config.toml
num_attention_heads = 10
head_dim = 64
norm = "rmsnorm"
positions = "learned+rope"
attn_scale = 0.125
init_std_o = 0.0
init_std_down = 0.0
learning_rate = 0.00189
max_steps = 4735
Each number is 128 + 32 x the weight over its row's rms, rounded and kept within 0 to 255. Layers, rows and columns count from 0. Numbers have three digits each. The size before them is the row's rms in percent of the matrix's.

# layer 3 MLP down, 640x1728, rms 0.0583, rows 508-639, columns 1224-1295
101:157197108157130104108104139114107167142110148090142122146082109156162103082116188094098167130114166124142156190147154096093146113143120088158148124119099206168158118146159109106117145137101131128118152106102107162147
101:161160129110133126105149085107099142141141126137182159113171113174096143120163122104137131183196185186098122142123135136125134092088195124098058128126152148111132144098088127120142080171094132123111138142133111137144
101:101152121113110117133116191193105121077149105149081139084141152129185118146146180178130142126163109083095118186092042123198175131130145163159122127142117144135130124065123094128185125147160123140153093144146128148105
100:152201133185112139151165113071205140136122118098077096135131117105186154108100105133114201132064127155150131181141185099074091116087097181144101094158182172139148112121142145112137142163168114093146140119167122128113
096:110140098088161121090148087139116136120106150167142160135123139082057097142050131105146130201127137108106146121150139107157103112134098117133138152147149193130137202135111094082087141160127132136151130136143197165120
100:100163113147148190189140109124172116110200124120136116108108125046142111091102110171140143121136091121092078080085092166151128172073148154152127082152089132115179130131131104103068076099154129076104139102163107155117
101:137171148200121198192155121100120144159108100131138151066110173122066099146146103165064126080129129073150131103129091123191162123144168087116094116119173127152125163167197128158165105165146191110097189174135115100122
099:157162137107087175150168104148107129133114194140120092157122128082127147166167147147157136140132178124110104138157135156144142102121112114115104091106098085172130134083157139162124116173149151119136168113083112166110
095:103162150102150110179176160144097133185120139134076144080173124140065144167206170100193072117182082185122120126118071139113186103120118132093130114132183097120139156133160124090104167073117179137194112160080124112126
100:137126126141110057085179123098173126122113155114098154141154071208141107123137110132140103115074152146119108071141150148141115119147123134117150142169131107163074120172134137122132133134133149153105151128130126167168
099:179113130178121088117108156095184125159108176148115154077176154186124144125140149086123136161140166186150130143167206122111116165114083113193100098128130095110158183102101121071106157125163141082115132154156080115151
101:056082123116110144124158108071148082108062077153140141158098123091191116104153085028094137107087174096165115192148146103132156121107156110114126095157166167114093115115092135099084149117149116145169141166129089142105
102:105110119132112185172201152100142155130131148175119152172148120089118089122118093048134111088153164145149144123102174119123161115121121116059148162111096086110148119106117131127097087150091084126098183119142106195117
097:122096120151169180125113200066079095123141072170118161125175135151132130051083130072098095096131091116148151129150091108086139141133133123120103095146161162162122104112167119082132150130091105094175156141116127138170
105:062138126179126115161090138133116063174110096191152151101099129031085165190088092129154109119126144141158190116100118128156058127076101129119093170135132127171121085150153156123059133135151085161117120146158101129101
097:163123091129137128115122115123075078117089082134132099141109148106095136176128106075120101115116181114185114148111113165134145124138172103098137120188134130100147108181126097099140125165139150107121097096122159107096
100:163116188133113146126122127090145094163122101160087097136135179141147080110155097111143085145097109147146150117130120175152134097152101141238127094086111128125126124182129098109184122057084165166082084103131129156139
099:140186134129131170074149135142098148189100084113090159088129094087169104092114154206129152140170140178131126112123131123088146147096145110151106169097055210147117108118120097107070086158147126107124113161141087162130
100:037097108130118135115064170120152164113091130069180159116111156152115145168131133155128111092095151123125146080104108169109047123128149116114149106145178127152107175067097105106158133082137102131117127130145158130184
093:156152142102123046146139079170121127150101148168106111157183094082081087188225128073143130135126105124078107118131188115209174114122131146141148175037145116105141079203150097103192101053130112108108116132119069081115
095:177169126139144160112161086138137089131205170136147143172084185163111096126047202141193124157121119084145156084125124104176081103140128115135033108111111105090134111174158090152078156104120183116056126095122126128111
095:158154150100130066066143183092161118129148114165125136111136086130137114182182139173117178133118107127105136123131126110144178150176129108140144070117137134084108136142102134151111097063079130141133100138154177177154
101:095095112114115084144118181103195162097191152130176199169149100133040064143058155172138175155105105117089092159085195128174105120115127164155106125153062167096189158102111134167106117166182144139120145147116140155127
101:128154119101167100144107122182098145085088147131163120115132111079139133123097169050090162125083148165139107133149071117123100147171098147096151167147121147145125120131134156134042145090119129165126135090146125110163
099:055089118110139147100124108090139087123178187078125136104107182137097105090081146156120145185129134117059107128129126128049168167156158140141183115143077116157165147113130125120117188108119113130149114130108116137162
099:116159139113164163170113108148106139112100105162121159137124134121167143149141094168115139115102056135056107156124183115141161108071148110162083097115128154083109131144119103130107056060109092110076146128133124123120
095:164140140111116099138222108154159143109105092136081143152142171108093154133180131050143167148137136088095149101149114130115143199133090138133136098098082176178167151185132179151166086145131128131129110141137192086118
101:148071135129096150192124075203133152129080145137117095085122118139077151086154085151107135211097132115175090152122120150161124136086104174023146159102079122186132180105151108155149033109095151148184091173065132121123
102:128121120144120138142141108109108143064090116134109125160140101072123126117145176130120120163124110161101117095148118135105075123065120128112174157156141162126072169130103135175144120132132088108141084102148124121149
102:123145105141179168119095133165095144146150101147123115152181146100171083097167124164113137150164162114147094175134053120146140116136125153099156112144119150115110101182135116062170156115173157107121170111148100179170
098:059168127113109153069140119143131090148107126124104170088132126097166135155153072092111134102127178152113098090079040100100059136110107101075110112115114110093127142138155147104139145130140124134102152085120146144136
101:089171154115129133172166114130185162173060139113141121149077123161115143100134104088164076076120186132071112106128097119147157132156159145061068194083126165032143208075101171108144097138119126150133150138157147144097
106:103115125117143103118085101130146137124081123169140159130106115138210113104129091063103121134099167132048204097152103140149164097147116149111098149110119215126132081077119119133094085108120167098108106157144136098183
098:176150108157119156161128082137084119123119085175120124197182124179135116174110115109113097038137133102161142075128117107040196094139081168097140097142143171171089059108138115083127124186145130110183161148165139141131
096:142141144151169172106148108143221118058137131166083104178133164098173106118171163054154146174136170184089021151131098110116155113121118151133043104165122122162133175107157134150089123146145113169107147136146118122120
103:138151116206135144120149147133170187172118089111182153156159188153072110111122138184119150131129075155141124098099154122138168124134123094121172104123146095132125118169104107115167160123163137156069096152134188141100
106:198131124089117127133179039134134092088160128121127114100239170175137125107111103160126163096141084124141144104171138161114166081136103157172183125125099116088121148132133101129079150104162160143104161100191119146166
101:134121104121104141133162142128106117145095064088114151064061177116115130108141089046125135145178153105160152128122090084124048128156148142099147136138088182184159132136136121114111103100120132135131128116104043138098
096:115081109120107102168168128120097115066099120179071107174125114155125078065135152115128106145092116148146143150149104108095081140133067087126100116151117124104145117181154152148085097119130161137179178159200091148124
099:135127180113149157094130069203126135182115148126098127132090132071085084168194152095124174187137160124102099127071123147114146147125118126104184124130107124190177153162100152088102093138112142100125191148113148143143
180:146122150131120143149130126159133069130131134106114091124152129156150144116193155108151119113104136112152138136117104106142135059153136139124075154169135122117098121129072113145142176092120098157142137142104133114107
097:117100099138131112122135145170158147147161109126125143104145080177088139144120098110117148098147126125201189144116111129144184167144112170128163159168097138204122148079168135116177124024117087126145161145110123106108
099:079126128101135155143116082108121163094064101123121179061163157087167104092139108166099122146172134113150104112105136144084182145099109116046131112153095139134140159127153145159118168204122168136087062127132106156091
099:158095169159118124086075180145136153150112118104166122098136100102104152114087122100102127120145109119156141105101098142082167111091179108130132105164152111154138143105176099163153185120126141091152161122097087140142
096:128128090116104081167117130165126134108080105131164124118143166145108133161174160139165079153144143099149219069129140125097138105106148131139096149075141170075116156114088113128099132099150157116134138130148106168089
156:149096141097127145141156125140132140155131140112104101081204132122133122130194165098129128131099115125197167088107118153103063154145101101152137141151080064088172069116112153169140156086130143131170168143106171145110
093:074090127086130084114116177146090111166148177028137134100080149165073130155135146125113048070137107155109082143100098123144118105111181166040137157152244217153112111101145126158145174127146125137131107155120187180104
098:054106103151113122095122051132118136123116199137192100226104094085119079114172138207069061131106104191118120106162109152168156174076129169116148128158201126116143098136136121186149124127145114073169164134101063116141
096:164126146103100151120114179145143134108178093122125109118138102114163056174145116068146155209114148098022134123146134113102091091105109121086089159146097160160162102176125100073102177113193148113104117135149159128112
096:120149135083126064175158078118146154210112117076126112113163143169124091169182113076076136165172064129126132155173154075127119148091081129156160096096141119130099146073131112123180089139141152143118125083143166114129
097:114148062097160109121104144140093101152193081134097118062129128137116182110135184176084103121138091176134105176130139156105192143142144124075131158122098116128096152117094144165107084075115135168167073139129107109107
101:140090136122081126116088142144089174172132126095091145196109094192150130163106111074173104132145073135163064117208135144131157175121117135129125116103139121131122168126100123157104127108096153115131133160147088152162
103:170132149110164090148208093193128125159094140103076118143115157125065138105089114113157111066106133112107126152130101104084036122129128145151151076160193166173074128166161167086152094108146161107168165063216154130092
096:207117146160135100147112163057113134205116155148104135094208129105209133126109151163110141169153127113149141145151149105137120100069141110102142170147074125137122054177120161076128110058094142130115122107138123110141
097:107131128125108114091169145091139096157138136151101132096185121105162112136139160128132144105137104181154111110134085128132094123181134130139103169132194120120162105162169154097153107112116112105081103141080042153129
098:167129164138126134146133115087191152190129118165123141082105098086190099159208116164089123128137195106115158119144139113119102114115134127121110120114206123180106152199109094113082134208119163137151121147137128118127
095:147113177121134115103078139126119102165086127107119139189159169159109127091145220092129162128077165133139139184097145124094152080146140120174135093166144092169162053157122119129106121154139163094205078121161107158112
095:184167136100115136100153152067134100132145116162153168087190160075122114127106114160096096134144085086143137129114143142123110129147130138134139097127094130118141119144118109133025091190165148132164112102136124116113
099:097143149109113084172070109150128210104143191095162120180071077109125107069169085114129054088121150108175137130117151138085146091137129117082048127098122159064100162139116116119102150140188082144123130141191144136142
102:134098124121139082132097140117166128137156124181112152108128170059161186130093140148146092116099170081124125157138165144123125156066083130133048085116201153079177155123105130081124078129150127095150108101143075146097
098:115094144096100128087136148116122107130155128149132119121142126105134158175191164148136129090166169111115093140141183160098116134088105132185144133138086113140110154091148090157135191167139139122134205147045171116184
101:154164153150105146133189146163224127119121134095089092133133121155145159138145114071132099115151120187168114125159091131129132085165143154133148110149127106117110189156135086090166118184180103143092164180174081071135
100:110133132125162063179166070155134153056130083137142139028120075121143144131135106161126095100117130067095167107103126096105123114118161146139115140107146165158078146086078138116099196144144126110164101134138140151128
099:126115122146127148087130141147110135078148141142195119123154128073139144144132138120113127123161110128212111106143054144182124136099165171139085106105072123129148132161162120137108179118105152162147135167149135160144
099:127125149175142066150130114166123173189139105102131106074144116154104135056165119059137166112111190152153150128124178138119107153121122122174150139056177151157124095081123120112138127125145092081157119178130147168151
100:110110158068140083179144137108164125107136113118142121136111141101090116128131121117146159167131111068159131091100125161090153124120149116105151127053123121111146111100126089100135188134157119135139106131129075096120
100:182138167152124131111114203113158089131129171098131111122149190214137162122108127080136119086103136072152128162136119106070139108164128134201133085139056163179132073185108161155089119208070088080082105102140182159125
100:115112098080120140118146082208133143129127145078111145214099116149097083115145155092114123102194170118169146082146093105134176108155133143147064137108102069133152210069154137147066095138134160112116071093154115137133
100:138134101122120115134143134091066090107176129164122134102129151208144143125113135138099162075116132143181088140118142127070143101143144127153101135155122098152143129113108158117128151127179156112190179088115115124139
104:073123104147159099073118196125129135095140121127103106096075112116155112138153143177100118109110169137085136110169127099069193126199086124169108122102102166170103115103151161134156149152084120137147177161126198104140
099:150143154123158111115120128158151109071188175144113133155189142141153116180147146185115160115102144087152140118105144127156100168130128139078187095127149093089055181159129162113116111081154091111103137112133047135065
097:098124123101104131127093170139163136137128140176200112160180123109116152076101124207138104126144109110145137164139116164121077074109120123081073156114142103146107155140133127136078110121087166073120133087167125089139
097:112122106090122096117107158173134161095100062130126089090139038126128134121122116115127157125159086131113124158137144120089102142168126196086128111103170111178111154125121164114152133111105131132146079117113100087160
100:133166126100132151120115091095117136129147140109139087116131059097101143139109137074106061140181143065108167104083167131089224087122113141064122159139095132134135136148106106163147101139140148161140133149186163084113
096:131143102125125159113138108124119126165107136078088133175164069129133150129158161174142080036115124116151122152090142114082156100106159099162111151105091180144142203083149113131135171162108144147141188119221115171151
101:135179160108105136162123085118155064093154179156166156095107173154133118101135170101153111129125162159094131126101128143105106114112183154117118127120104190123167052089117101126110082094172154079139142132207139105136
097:180084100162157099150138105113087142124082155133137103155188159109147145131162156183136136125137074131124131109104098140131126088161178137171135175160125075144144167130099153155112151144201123156125100146139134085127
101:115149082150153096103091156131043237135177119094110155117050095185179141123132151102115109125120106126122096151113119084076138134115114130119110127140151085175097087150102131120087247128151121168115195134182109104114
106:104160135099134121073153137126132104119141101139125158133156108175169102173118136125095131164110103174108084141086167152149094168106112120133164128095015139109133145119128137160133160150100159143148105108130118139192
099:089115125142155127177109149175160127158109100136102144154054124179038132093117120113043153131102109120153144110110110149173110163106134122103148143097131152097081153122120128170163086125161109159120145117152081120129
098:141135157092108088078060129110183099208130135066115151177139105145136098153119132123165106127141154078061148128116097126166104085139134151165098139132113096150084139116101119102121144144115125149145161157150122135151
099:134164116111147096156109141097094114170154117167132121082176131213087111144153113078155090199126147144157165155129127128145101154136100133164087125154107079087147130172137109183166108114104157105145091164141131153138
102:095090070146138102110133107079156091087099112077129162126136137172111089130167142130154160174147126145111134108151118063107072073116149163112116117150116104137190151087069135155191160206182194202089113178132095139142
102:163108142112167167143062124089099047105109138203111117120164110120115136114159091096115192168114108124096058102127122090073133164075136149140148092166052132081106116078142127118083161162138172142190163121217141154096
097:098175129173125090120131114119137108143125125117154121107147093181150134133122122169105110093117101161116063098144095124096141096181089122149152183142071123142155108173077171138115136129104172140108203129111164123104
099:134154137146157143169140165201115144166131103152145159075156119049129178138118136109133102103162125138104140135141129077168125095149163129064148169152211119149138136100122114139106122112110142129119139168132139100087
103:120127090064152123095180131105139082159136083172144130099104116196111120120141120061134174151134126161141130087121097134159119146163138141161120080120055115132148114152087125150146127197156123130112091105152164156148
100:124109112082156138145096091075110189153110135150092082158140090162095160079114130137145171075174123103106193166163145151101082146094094111080103093116101189120100129165119088091132136134145153140073138190145108133131
106:206129156109112145092138140156133135156115142115134151091151117170132137131098143001103147174142149121164062097139147166157141131147107113093148102163074178086128215130147142185104199113136120148139095112156100104177
098:106127113098147122139160101155129088094099116094097202106126105158216124161119141130113135126164152089144069112141133077147084106163183080138138183089096131147153159161140135180153025161088132117149150169173130085152
097:167151142136107081134113082113121101164088125096022140145125122032124129127149096110134124119116060131190116087092142111163088127189110144144160094194175120121123094150103121175141144134158062111133030134142126106089
098:115146162100111108082131115121114122171172118090069132044237173142112114116116087103138106136175157158145049133129099156102115098131141128226155073153132149131145087084154100120082138148134150150181160131188141151122
101:139058081144125132159073212096111150121135116169152139110136130198090119083135154155083133115169163145069152111133183097119107099142132156175160125145159075144174134176115122106132141137093122127152156146142107150165
105:079130152133149140090131145148132161105151105172145080149233114111097142103161105079136080181150089118072157108123108145151172103183118137193087151119171123142169123139113154159216153137149134108112066161083146108134
099:089099111153169138168156141134139096107112125156170149086095113127138184122146130073124166166073167156086146073105173178145147114131122111110132101147132114103137165089107104111107100000114099134122052095077126180101
096:178144101096138138117113119131066086168103090127138102053070073071081115142073134154097142116111084066089106072110140137104162154111089149140074056141065140146163084158135123134155191111156143139128118140123150181097
104:093147108077180144095074152145150122155162119145142165098099101184088114125112088093117131157110154184131111092092078135168144088155094118187097091092120162144107090104184166135153137145149116154192171118157106152087
101:138167144121109138163057108091152145112056125111119117097123137131099126089146086162111127121109107140163089122140135175122111112087197112093171100146112137085102118066106168118091116150071126140102136108122098140136
101:050088156125107117128121144165202151160138126179094130098064130077096154076141079076150111168181166066132141097099129119129149095107175105069063120155148130136154128117149106136108070107077165104118078171170183138124
100:123061155101112144154115132072140144060116188163112149184087158150179095126146110108132131115116186176115116204121060161134058088113163144127113129173233161154098122078152140075122203149136073124139154101133132123156
097:126121140135092155167097100135114128068133132129101097118092131123150118134134104124080111101124096085168158105151094068155147183169103132123133106079123125104160073146162145149130123180160143127133147124158098103172
100:139111153114115171197168140090083135138148047149121110032091144165120083130132147150097153108149199094108148095130154130185103153132138103144141112112077108124139151132175124147235124106098103109151154111099157156121
095:135124162103102154140116117142091086110140114080054129081070069113145117145028109128113180129109220120162118150106163133046100147151158143134160121144138057122134097155144118134165123131162123152126155106121171092154
110:153125190120149131075117109169118086095085110154137130117109161125216138151124151088124117126102130083142143143140114122139103106126134068128141070122053119143115123110114132146086132134150144121163127108089113109119
096:105106152118130143145170166140138140165140153114153116097154135090093149092147131165158136141161091216131132106109179132143077110098134127090135130109119097106089111130183123140105056129104158152154174141165112145136
100:144075102108133155124076123053102169134132146164149091152141108136135144143131107048124113154085106179116129157150103120179137192095146124173192132106153181126098150079110131137128110062170140104147106143122135172138
097:174107157148128111073139156113169226121159152095159146047210046043099134129122107134155111172128171133164116080164170171178137092158181127070089105120164077182142156087185147119130107097067129097134112146145153116136
102:168105143112148106150134111093131148126163167112171133090180170166231104152112188099095175173102079168139117075159135131135167099116148122041081071105058173099143144075110131131149113122130128114131111050082117117130
098:135111110115138137142130123084073112078152117119128118143146023166114155148125131108161121077159122187129135079090100136152104117139152125103115171118171165107178149114112120102079150087173153109219132089139168126145
099:082054128063125168166107138140193135122073126184135088142082101173091117171126114111102066171130057159093108156133130191130117168073120127074150120187207122121136161052112116150121091134104081116092138098140110108145
094:106144159111141140169088043054136092158119134153127159102150169144171150117149098177165037171137077148143095161118148108123158177093151101145153134139078090121114173179097136065104145109140102125122111141131172118148
095:183121145142138164166112092170130182126138159118145144147070177081136082145119149096106137115122116126101119157139134127123074145104126103111147091161092157117103144145155160118120154151145098152125078082130116145118
094:144173109082120196125134162086112078152147075151161095130096128134103132119129068165120129114118167123128077144160087153115147104108091153110113172088153083140173123177123162116140173136104140082117143132147118135130
100:098226150144119170220156135149123152059150164131135126093149205196212113097107092106150160127159121125129189121093111124121112079154144126172141132113144134162145165098099165148188124073169188166149150142151071204155
100:087103160059101113161127089148238105123134146111079096067137112171086070120047147165106161141047120204168136179137126158140066155132130127129153099087091172148149153190123135148073149108158105077090110106130167110151
095:149110107168126156148108172108153088080142095154134165094168090165155150119060143155115135128175119135183147090127109116132123104077174126124167146130179100107109063135132145121091149093091089149090196105142096161139
101:181153137127129101129113092213112128115146093118136120151098146198118144102098126130120192111092160093193198167088121127183141111112149095094102131172070137086117156080121121125161116081114183133184053159177087153136
098:107107146083112112141115137205118124094187135109095135173115141141135132137089110123207151123146108153184133082111111114148112078097097116150149151173102117109158102151066099147144102123104160142104123121093147110121
098:115160166149171130138143142111149113111170161127079092117189188096039115192049090134121129130148192161158150108128119107120142152131097123073107168092199148110158139141125109136174156068143138112097192124146135090144
098:174145142142137132135147140104155152139097116135166166082153140112175125143195112034149173141165116093085130060096097132151132113083130120175110122088112174108130111189123098152083137156099071109123151096131103150107
102:099093130145125102046083137150098110149103162152090120121108096152123101061160111188108099112177128172163140173123103166162127126087128117094151150158110175088148117164111131103074111093143107099155157148071163186093
102:183123133104145119135144109094135109105110076107111136107166146207079140076158129093166087101147115117071154135124157173090114184088122121079164166141175175104131080119128111115140144065115104161124115120186126103087
099:093137127126121153133169158130103088091140108132161104082128162121146147166149126147151131118152216177127139093127091138193144106091157120065122102052136118122151141161105148107123136159120130116148066112187136147156
101:141142153162129102158143117127159114116108138130175122223183154084151113174112170142154055137105153140146108126149174144074124137165107105087119160147080083106125119091137115121139094206157109161124076128104104103096
104:174128135164132128158147083110154105099169189157137112121098112074124084111111133222143144159138125169107070133144121137097082125155099078119137168101125099138093138134134149150135192178123107111210172154188105151131
096:168143096121149127153161180101129154153157190143124107131079123102085113168123155168166071122130173139212116117099076119141122104118140086149097092141115120142091162178127131156104202115102084162183151152124072136098
100:134137102108143163149095043087070097116124147166120148088125072085158146124124146161159152128095093142119132128173125157202133149114151107144124100207121099110104108077127145129157135126101155148153189091087133166171
095:128092123113138106133112140064141130134164153104102144154142164118158133144173147100143162148134146095079090131121163121103164135163080138168095165109109171111117112100169122153061198098143169189069141183136173172131
096:080114108098110080146128143136134143103162115133094125204132102124087133150150078103115106115159079137147144115141091100140091109130142148060130117133087133158124167148145084130131160166067143149112128109141133120145
093:136135122071155161139122159118129164085053129117144103220123103168182099208079105170143156134175164110089099055113085133051108145157093108102158123133120152118153193118185074167183086130109121091194144119149211076108
102:156083135154120176067191112121069124113093134142051120086093149163106115137090128153100129086070186074108151151109099141127090191207140109097108184100113074152108185123147099108166138159118152117110153150106130106162
101:154064133120119094106082083154114116130098099187119088158104118209108096204140150085130124132130152071143121140115129124073124133197118172176124108135109140144075129080129125139131137205113126143121122144196151126099